config.toml
num_hidden_layers = 8
hidden_size = 192
num_attention_heads = 3
num_key_value_heads = 3
head_dim = 64
intermediate_size = 512
vocab_size = 8192
hidden_act = "swiglu"
norm = "rmsnorm"
norm_place = "out"
norm_eps = 1e-06
positions = "rope"
rope_theta = 10000.0
rope_fraction = 1.0
qk_norm = true
attn_scale = 0.125
bias = "none"
tie_word_embeddings = false
parallel_block = false
init = "uniform"
init_std_qkv = 0.0318
init_std_o = 0.00794
init_std_up = 0.0318
init_std_down = 0.00486
init_out_by_depth = true
optimizer = "soap_variant"
learning_rate = 0.00619
beta1 = 0.95
beta2 = 0.99
weight_decay = 0.032
lr_head = 0.00921
warmup_steps = 60
schedule = "wsd"
decay_fraction = 0.938
decay_shape = "sqrt"
final_lr_fraction = 0.0
batch_tokens = 65536
max_seq_len = 512
doc_mask = true
z_loss = 1e-05
train_tokens = 241600000
max_steps = 3687
dataset = "wikipedia_en"
Each number is 50 + 12 x the weight over its row's rms, rounded and kept within 0 to 99. Layers, rows and columns count from 0. The size before them is the row's rms in percent of the matrix's.

# q: layer 2 attention query, 192x192, rms 0.141, rows 170-191, columns 128-191
# k: layer 2 attention key, 192x192, rms 0.136, rows 170-191, columns 128-191
# v: layer 2 attention value, 192x192, rms 0.126, rows 128-130, columns 128-191
# o: layer 2 attention output (transposed), 192x192, rms 0.106, rows 128-129, columns 128-191
q170 108:34 31 41 37 45 55 62 56 40 56 49 48 69 48 45 45 52 57 42 58 52 55 62 59 43 44 53 38 57 59 50 66 36 58 48 25 41 34 41 50 42 62 49 35 83 63 42 53 82 62 57 36 58 73 56 62 41 44 55 58 74 55 31 50
k170 098:61 45 20 30 55 42 34 51 82 58 80 51 55 40 65 47 47 52 53 52 51 41 46 30 47 44 56 53 34 67 53 49 70 21 63 47 54 56 64 64 29 55 39 54 49 59 48 56 50 54 58 54 51 33 61 50 46 50 35 39 64 46 71 44
q171 106:38 42 58 57 41 34 61 41 36 66 22 42 66 47 53 45 56 53 65 50 46 46 56 58 46 57 43 55 23 52 59 57 64 47 54 55 64 37 50 48 41 48 41 59 78 52 51 50 58 52 70 57 38 37 74 66 55 36 75 45 52 22 68 60
k171 097:63 60 40 32 31 45 43 50 49 35 53 65 64 44 51 99 57 47 47 58 65 52 68 43 39 50 39 32 53 39 89 51 41 52 65 43 43 40 47 52 59 14 55 37 58 50 41 37 50 56 62 39 70 37 70 43 62 51 42 46 34 52 45 31
q172 101:76 62 25 62 61 30 52 57 64 46 65 54 55 50 54 32 44 46 40 39 58 52 47 52 55 66 40 70 60 42 47 21 48 59 68 39 68 36 52 64 45 70 50 26 30 40 54 49 58 51 45 50 45 64 51 50 36 56 47 51 35 59 80 38
k172 114:36 42 41 31 23 49 60 62 43 50 41 35 42 46 53 53 52 61 48 54 31 57 38 60 42 58 32 39 71 54 72 34 55 61 68 51 70 81 52 45 73 58 64 54 53 43 54 51 56 20 47 49 40 66 51 43 30 51 64 41 51 50 67 44
q173 105:65 64 51 42 51 64 70 50 36 35 35 47 41 45 52 48 66 48 57 76 38 46 52 67 50 47 39 41 54 51 58 39 50 42 53 47 67 63 51 34 47 65 47 41 53 50 73 47 33 46 33 37 57 42 47 41 74 59 24 60 42 71 39 57
k173 095:56 50 60 59 60 50 58 54 28 43 26 37 57 45 40 37 74 35 46 44 69 50 24 59 46 51 42 37 35 34 44 73 55 36 41 47 56 50 61 48 45 72 39 50 26 68 36 58 43 53 42 56 48 45 41 49 45 35 39 57 57 43 44 51
q174 107:41 56 56 43 45 52 51 75 55 48 77 44 42 43 49 58 39 43 63 58 51 68 45 63 47 19 54 28 59 37 39 68 58 60 49 55 36 53 58 31 55 53 53 52 61 57 49 43 51 55 45 43 46 60 58 51 29 65 47 58 51 79 20 38
k174 109:40 64 65 50 72 36 47 72 57 54 64 56 45 62 44 27 43 50 44 58 53 69 64 39 67 48 61 54 48 54 35 49 50 49 47 67 46 46 54 67 51 45 51 53 35 51 50 50 48 70 47 66 39 73 28 44 56 64 46 40 52 75 57 67
q175 100:39 42 48 58 37 61 57 39 52 79 57 42 47 61 54 72 39 51 55 65 38 55 57 42 37 08 55 42 31 53 51 69 63 30 44 46 28 52 44 32 69 45 59 72 55 54 40 54 42 35 55 55 50 42 56 49 48 54 33 34 57 55 25 60
k175 121:46 68 63 67 82 52 56 42 58 44 77 69 56 67 44 55 48 42 49 54 60 50 59 37 56 31 66 39 26 57 30 41 37 55 30 70 40 40 45 72 48 26 57 52 61 55 57 63 52 75 49 51 56 52 57 61 64 60 54 58 38 49 53 56
q176 103:64 55 67 58 24 35 56 57 67 30 56 47 41 48 63 45 37 66 54 46 60 40 40 68 44 53 35 69 49 52 69 20 45 50 39 65 51 58 35 47 51 60 55 65 33 56 57 41 54 35 34 55 59 44 58 29 36 51 53 55 40 50 55 41
k176 104:62 67 40 51 51 62 53 31 36 30 49 38 53 34 71 52 65 31 61 77 51 51 51 50 46 59 62 43 35 60 66 32 49 56 65 53 51 45 47 51 58 51 63 34 68 49 37 26 38 38 52 44 53 28 48 64 46 37 46 57 67 63 55 52
q177 100:55 74 72 73 50 49 42 55 60 34 58 65 59 34 44 60 46 84 47 34 67 58 64 40 72 58 46 52 43 49 44 49 56 56 62 62 55 43 46 66 57 50 39 51 30 38 35 50 72 41 41 46 52 51 57 32 36 52 66 60 38 51 74 54
k177 094:43 43 67 43 32 48 52 48 49 63 37 46 53 39 48 59 54 50 53 56 29 53 32 46 44 67 38 71 78 46 64 31 47 49 49 44 60 44 30 42 78 57 62 39 48 38 66 36 53 20 32 33 62 36 41 63 59 38 42 40 48 63 52 53
q178 103:49 39 48 34 52 71 40 69 68 59 37 45 63 65 68 45 51 46 39 54 46 35 50 36 38 40 46 77 75 65 33 48 56 46 43 42 40 49 67 59 38 62 39 48 44 63 46 70 51 54 56 46 49 53 53 57 55 15 35 72 39 59 38 42
k178 106:51 36 52 48 44 52 57 41 52 48 54 49 42 41 52 74 61 23 58 52 77 49 37 37 64 59 34 47 56 73 46 38 61 48 61 57 47 54 48 56 54 49 48 41 71 50 55 47 55 42 53 32 42 46 58 45 54 45 37 60 52 46 46 50
q179 102:55 58 71 41 60 73 38 48 59 75 63 47 59 48 49 65 42 48 57 28 55 67 44 43 67 52 75 38 35 45 30 57 54 36 60 38 71 44 42 34 58 62 59 63 52 39 43 35 51 25 66 64 67 58 53 61 65 31 47 59 46 48 53 61
k179 108:32 53 36 53 74 39 45 70 60 75 45 66 46 46 35 38 59 59 50 69 48 50 43 34 58 57 41 42 60 64 34 46 57 64 42 62 50 49 31 43 46 66 46 50 68 57 78 59 33 45 72 48 51 29 34 38 45 35 47 34 31 61 60 60
q180 105:57 51 36 41 26 37 59 26 57 38 33 59 48 31 58 24 42 32 40 50 58 42 42 77 56 50 44 64 70 43 64 31 53 58 45 43 63 51 44 47 56 52 43 37 46 36 63 49 48 56 49 33 43 88 48 41 37 34 51 51 58 51 52 39
k180 101:63 40 35 35 49 60 44 52 55 42 57 60 51 53 79 45 55 55 50 50 38 70 47 50 41 53 53 39 33 38 45 46 74 66 69 27 46 52 72 53 41 40 55 50 62 50 39 52 37 40 42 57 52 51 42 31 35 72 37 55 46 42 69 41
q181 114:49 51 30 59 48 33 57 43 85 32 50 53 42 49 46 55 49 37 47 57 73 53 31 54 45 65 63 30 35 50 64 24 28 32 58 32 56 44 38 55 45 49 58 43 43 43 48 32 79 53 20 60 48 64 49 33 55 57 55 53 57 34 67 33
k181 105:51 67 29 57 52 46 49 67 50 54 51 37 64 43 61 36 47 80 47 60 54 41 72 55 64 54 64 58 49 54 60 24 55 62 62 54 50 42 57 58 39 57 38 44 48 57 51 50 46 57 46 36 45 51 44 30 45 54 30 51 46 55 64 45
q182 089:49 41 32 46 50 55 44 67 68 35 45 44 46 48 44 60 44 47 54 47 59 52 43 30 33 44 39 22 67 40 55 49 37 47 66 62 39 52 37 33 40 54 66 56 56 62 42 63 63 56 73 33 51 57 32 56 17 52 37 53 47 57 38 43
k182 101:56 64 40 53 68 37 61 62 55 61 66 29 39 64 50 57 52 55 45 61 66 40 50 46 77 46 88 52 32 39 34 53 38 38 51 40 42 61 61 53 42 56 38 73 55 57 42 64 40 85 29 73 33 31 59 55 48 55 57 52 64 56 43 39
q183 109:53 53 55 54 49 37 58 53 25 47 57 65 48 62 75 57 59 58 41 64 50 42 39 62 46 42 41 58 35 64 53 40 51 43 61 53 28 54 52 58 23 38 75 44 38 46 73 42 64 50 45 42 65 45 70 30 43 37 51 53 35 57 48 63
k183 096:49 72 54 48 61 37 50 52 40 39 58 55 52 43 48 52 39 55 66 35 49 41 32 65 57 45 33 64 53 38 46 39 77 65 50 69 46 40 50 43 42 74 56 46 37 65 52 65 52 67 40 47 44 60 46 35 55 50 33 62 43 31 40 11
q184 107:36 53 41 59 76 57 54 51 35 54 66 45 47 48 40 54 81 30 46 55 34 41 50 45 50 59 55 59 38 71 18 36 49 37 42 57 44 50 70 51 54 55 44 39 62 71 65 36 55 51 37 54 56 40 71 63 83 42 59 41 71 66 47 39
k184 107:44 26 55 55 38 55 47 37 55 41 34 60 60 55 25 48 42 57 58 61 64 47 58 55 45 59 50 42 68 49 57 54 70 33 42 72 60 62 54 72 55 62 37 32 44 33 55 58 55 35 55 28 35 64 42 44 52 49 50 51 41 48 43 58
q185 108:31 62 62 54 43 50 42 55 42 51 36 48 60 53 47 40 77 81 60 37 63 49 72 42 47 43 21 51 45 56 32 39 55 59 45 59 51 58 80 44 55 53 52 43 71 66 52 34 61 51 49 55 67 65 55 51 49 41 37 66 46 35 43 52
k185 112:76 55 60 68 57 30 62 19 53 41 62 48 45 41 67 63 53 37 52 62 35 55 45 40 58 54 42 43 47 38 52 52 50 24 57 38 46 48 47 63 62 53 38 38 53 64 73 37 35 38 53 43 39 55 45 64 53 42 30 59 33 39 33 58
q186 103:30 33 39 22 38 39 46 47 54 13 40 48 49 38 67 35 66 66 46 38 35 60 43 74 44 61 44 47 56 69 64 56 42 59 43 42 45 63 64 59 46 54 52 23 48 43 50 56 56 56 55 41 44 58 60 25 38 33 42 68 55 31 75 50
k186 102:57 69 31 46 69 33 48 40 52 54 29 36 53 57 59 57 42 66 40 41 46 64 51 58 50 58 56 49 43 30 39 59 48 49 62 28 38 38 65 35 17 42 55 57 45 52 24 56 45 60 49 50 36 57 39 45 41 60 40 55 57 30 57 33
q187 111:37 36 35 25 30 74 49 46 49 61 56 43 36 60 50 38 51 27 57 57 48 54 59 42 32 46 68 46 49 53 49 55 44 46 47 65 39 57 63 34 44 43 54 63 71 64 40 35 39 71 67 61 30 62 42 78 56 56 58 50 67 37 29 40
k187 110:71 49 38 59 64 38 40 50 63 53 64 42 52 57 63 38 69 46 58 49 62 29 86 54 63 44 65 54 37 61 29 55 40 42 53 38 34 41 71 57 35 32 44 47 61 85 65 49 74 55 69 55 42 41 58 52 50 60 48 73 47 65 28 59
q188 102:53 43 56 68 60 42 57 35 66 38 49 36 59 29 28 24 64 37 39 43 57 60 45 65 65 51 62 27 54 48 41 53 47 60 44 15 51 46 53 75 53 59 43 39 44 21 43 59 57 56 63 58 39 42 54 50 60 50 47 61 31 45 68 54
k188 109:43 61 42 39 33 48 52 61 55 38 17 57 43 43 43 43 34 61 16 41 35 68 65 66 58 49 24 52 50 32 40 60 51 52 51 37 56 44 58 58 53 44 55 55 54 47 48 37 55 39 38 47 46 62 39 47 49 69 42 63 42 33 50 52
q189 111:44 48 48 49 58 64 52 63 60 56 29 39 53 56 55 62 53 46 48 45 73 45 41 39 44 44 59 66 64 59 36 53 38 39 44 40 54 52 51 45 60 59 47 57 60 46 52 69 55 55 45 47 24 63 54 51 51 48 30 49 60 48 17 33
k189 100:41 59 43 63 80 59 57 49 53 44 65 57 51 65 54 45 63 41 46 56 76 68 36 58 45 57 84 52 41 63 58 47 53 55 57 54 48 39 75 52 29 27 52 48 29 41 63 75 55 48 69 51 71 51 59 41 35 28 55 54 54 53 37 58
q190 093:65 64 58 70 50 55 42 36 53 61 66 59 43 50 44 47 55 36 27 42 45 53 41 50 69 43 43 66 30 72 43 33 60 66 44 40 43 39 51 66 66 51 56 37 24 55 54 48 34 54 59 56 43 42 60 49 78 60 42 43 41 55 54 40
k190 109:51 48 62 36 57 40 42 46 36 19 23 61 52 47 41 40 48 47 34 55 34 61 49 51 55 41 43 41 78 57 30 47 43 50 55 47 56 69 46 46 76 41 71 51 73 38 72 32 59 32 49 59 66 59 54 86 32 48 63 48 49 44 50 60
q191 102:64 73 55 89 48 52 35 47 43 67 70 61 41 32 27 43 58 60 61 27 50 48 52 63 69 54 32 77 46 43 28 27 58 29 67 59 66 41 42 56 56 70 56 45 43 50 46 48 59 33 44 51 72 53 64 50 74 42 49 51 40 82 65 57
k191 126:58 51 62 55 36 54 51 65 57 61 40 59 45 35 46 35 70 52 44 54 42 58 35 48 56 53 27 25 68 57 61 53 71 53 43 42 62 77 40 47 72 67 51 52 51 49 79 49 41 33 56 46 58 38 36 44 34 39 49 43 42 54 47 56
v128 096:45 44 55 51 73 59 40 52 52 47 84 57 46 48 62 52 63 54 60 55 46 44 49 63 48 50 37 46 74 39 42 46 80 81 43 66 72 49 44 48 59 28 37 52 31 41 51 48 51 59 32 60 52 49 52 37 38 34 57 52 65 32 38 48
o128 101:27 62 60 61 48 63 48 44 34 11 80 56 52 62 59 48 35 58 50 31 56 68 53 53 11 47 38 78 48 40 56 43 50 51 57 53 62 38 58 47 67 40 45 47 56 45 57 55 37 46 34 50 53 59 36 63 51 50 75 35 28 61 44 69
v129 096:61 37 52 59 70 45 52 63 53 41 27 30 08 62 33 48 66 42 64 48 56 47 45 38 36 68 45 47 59 47 53 35 34 48 46 44 51 49 84 64 38 56 40 52 48 40 55 45 74 25 50 68 64 43 55 37 57 44 45 47 46 49 60 51
o129 113:46 39 48 18 36 51 54 43 54 62 55 51 62 38 52 44 78 48 35 42 57 62 59 54 69 36 43 67 78 62 31 53 65 62 37 45 69 52 46 60 32 21 70 46 45 65 52 49 36 43 38 45 50 40 35 46 37 36 68 59 42 41 48 37
v130 106:46 66 51 53 40 65 67 51 44 46 31 57 58 56 51 40 55 53 44 64 31 51 28 26 61 40 58 61 47 29 57 74 67 48 52 53 46 47 44 57 47 39 65 43 45 39 54 74 58 57 19 47 73 61 53 61 42 60 53 50 44 49 45 60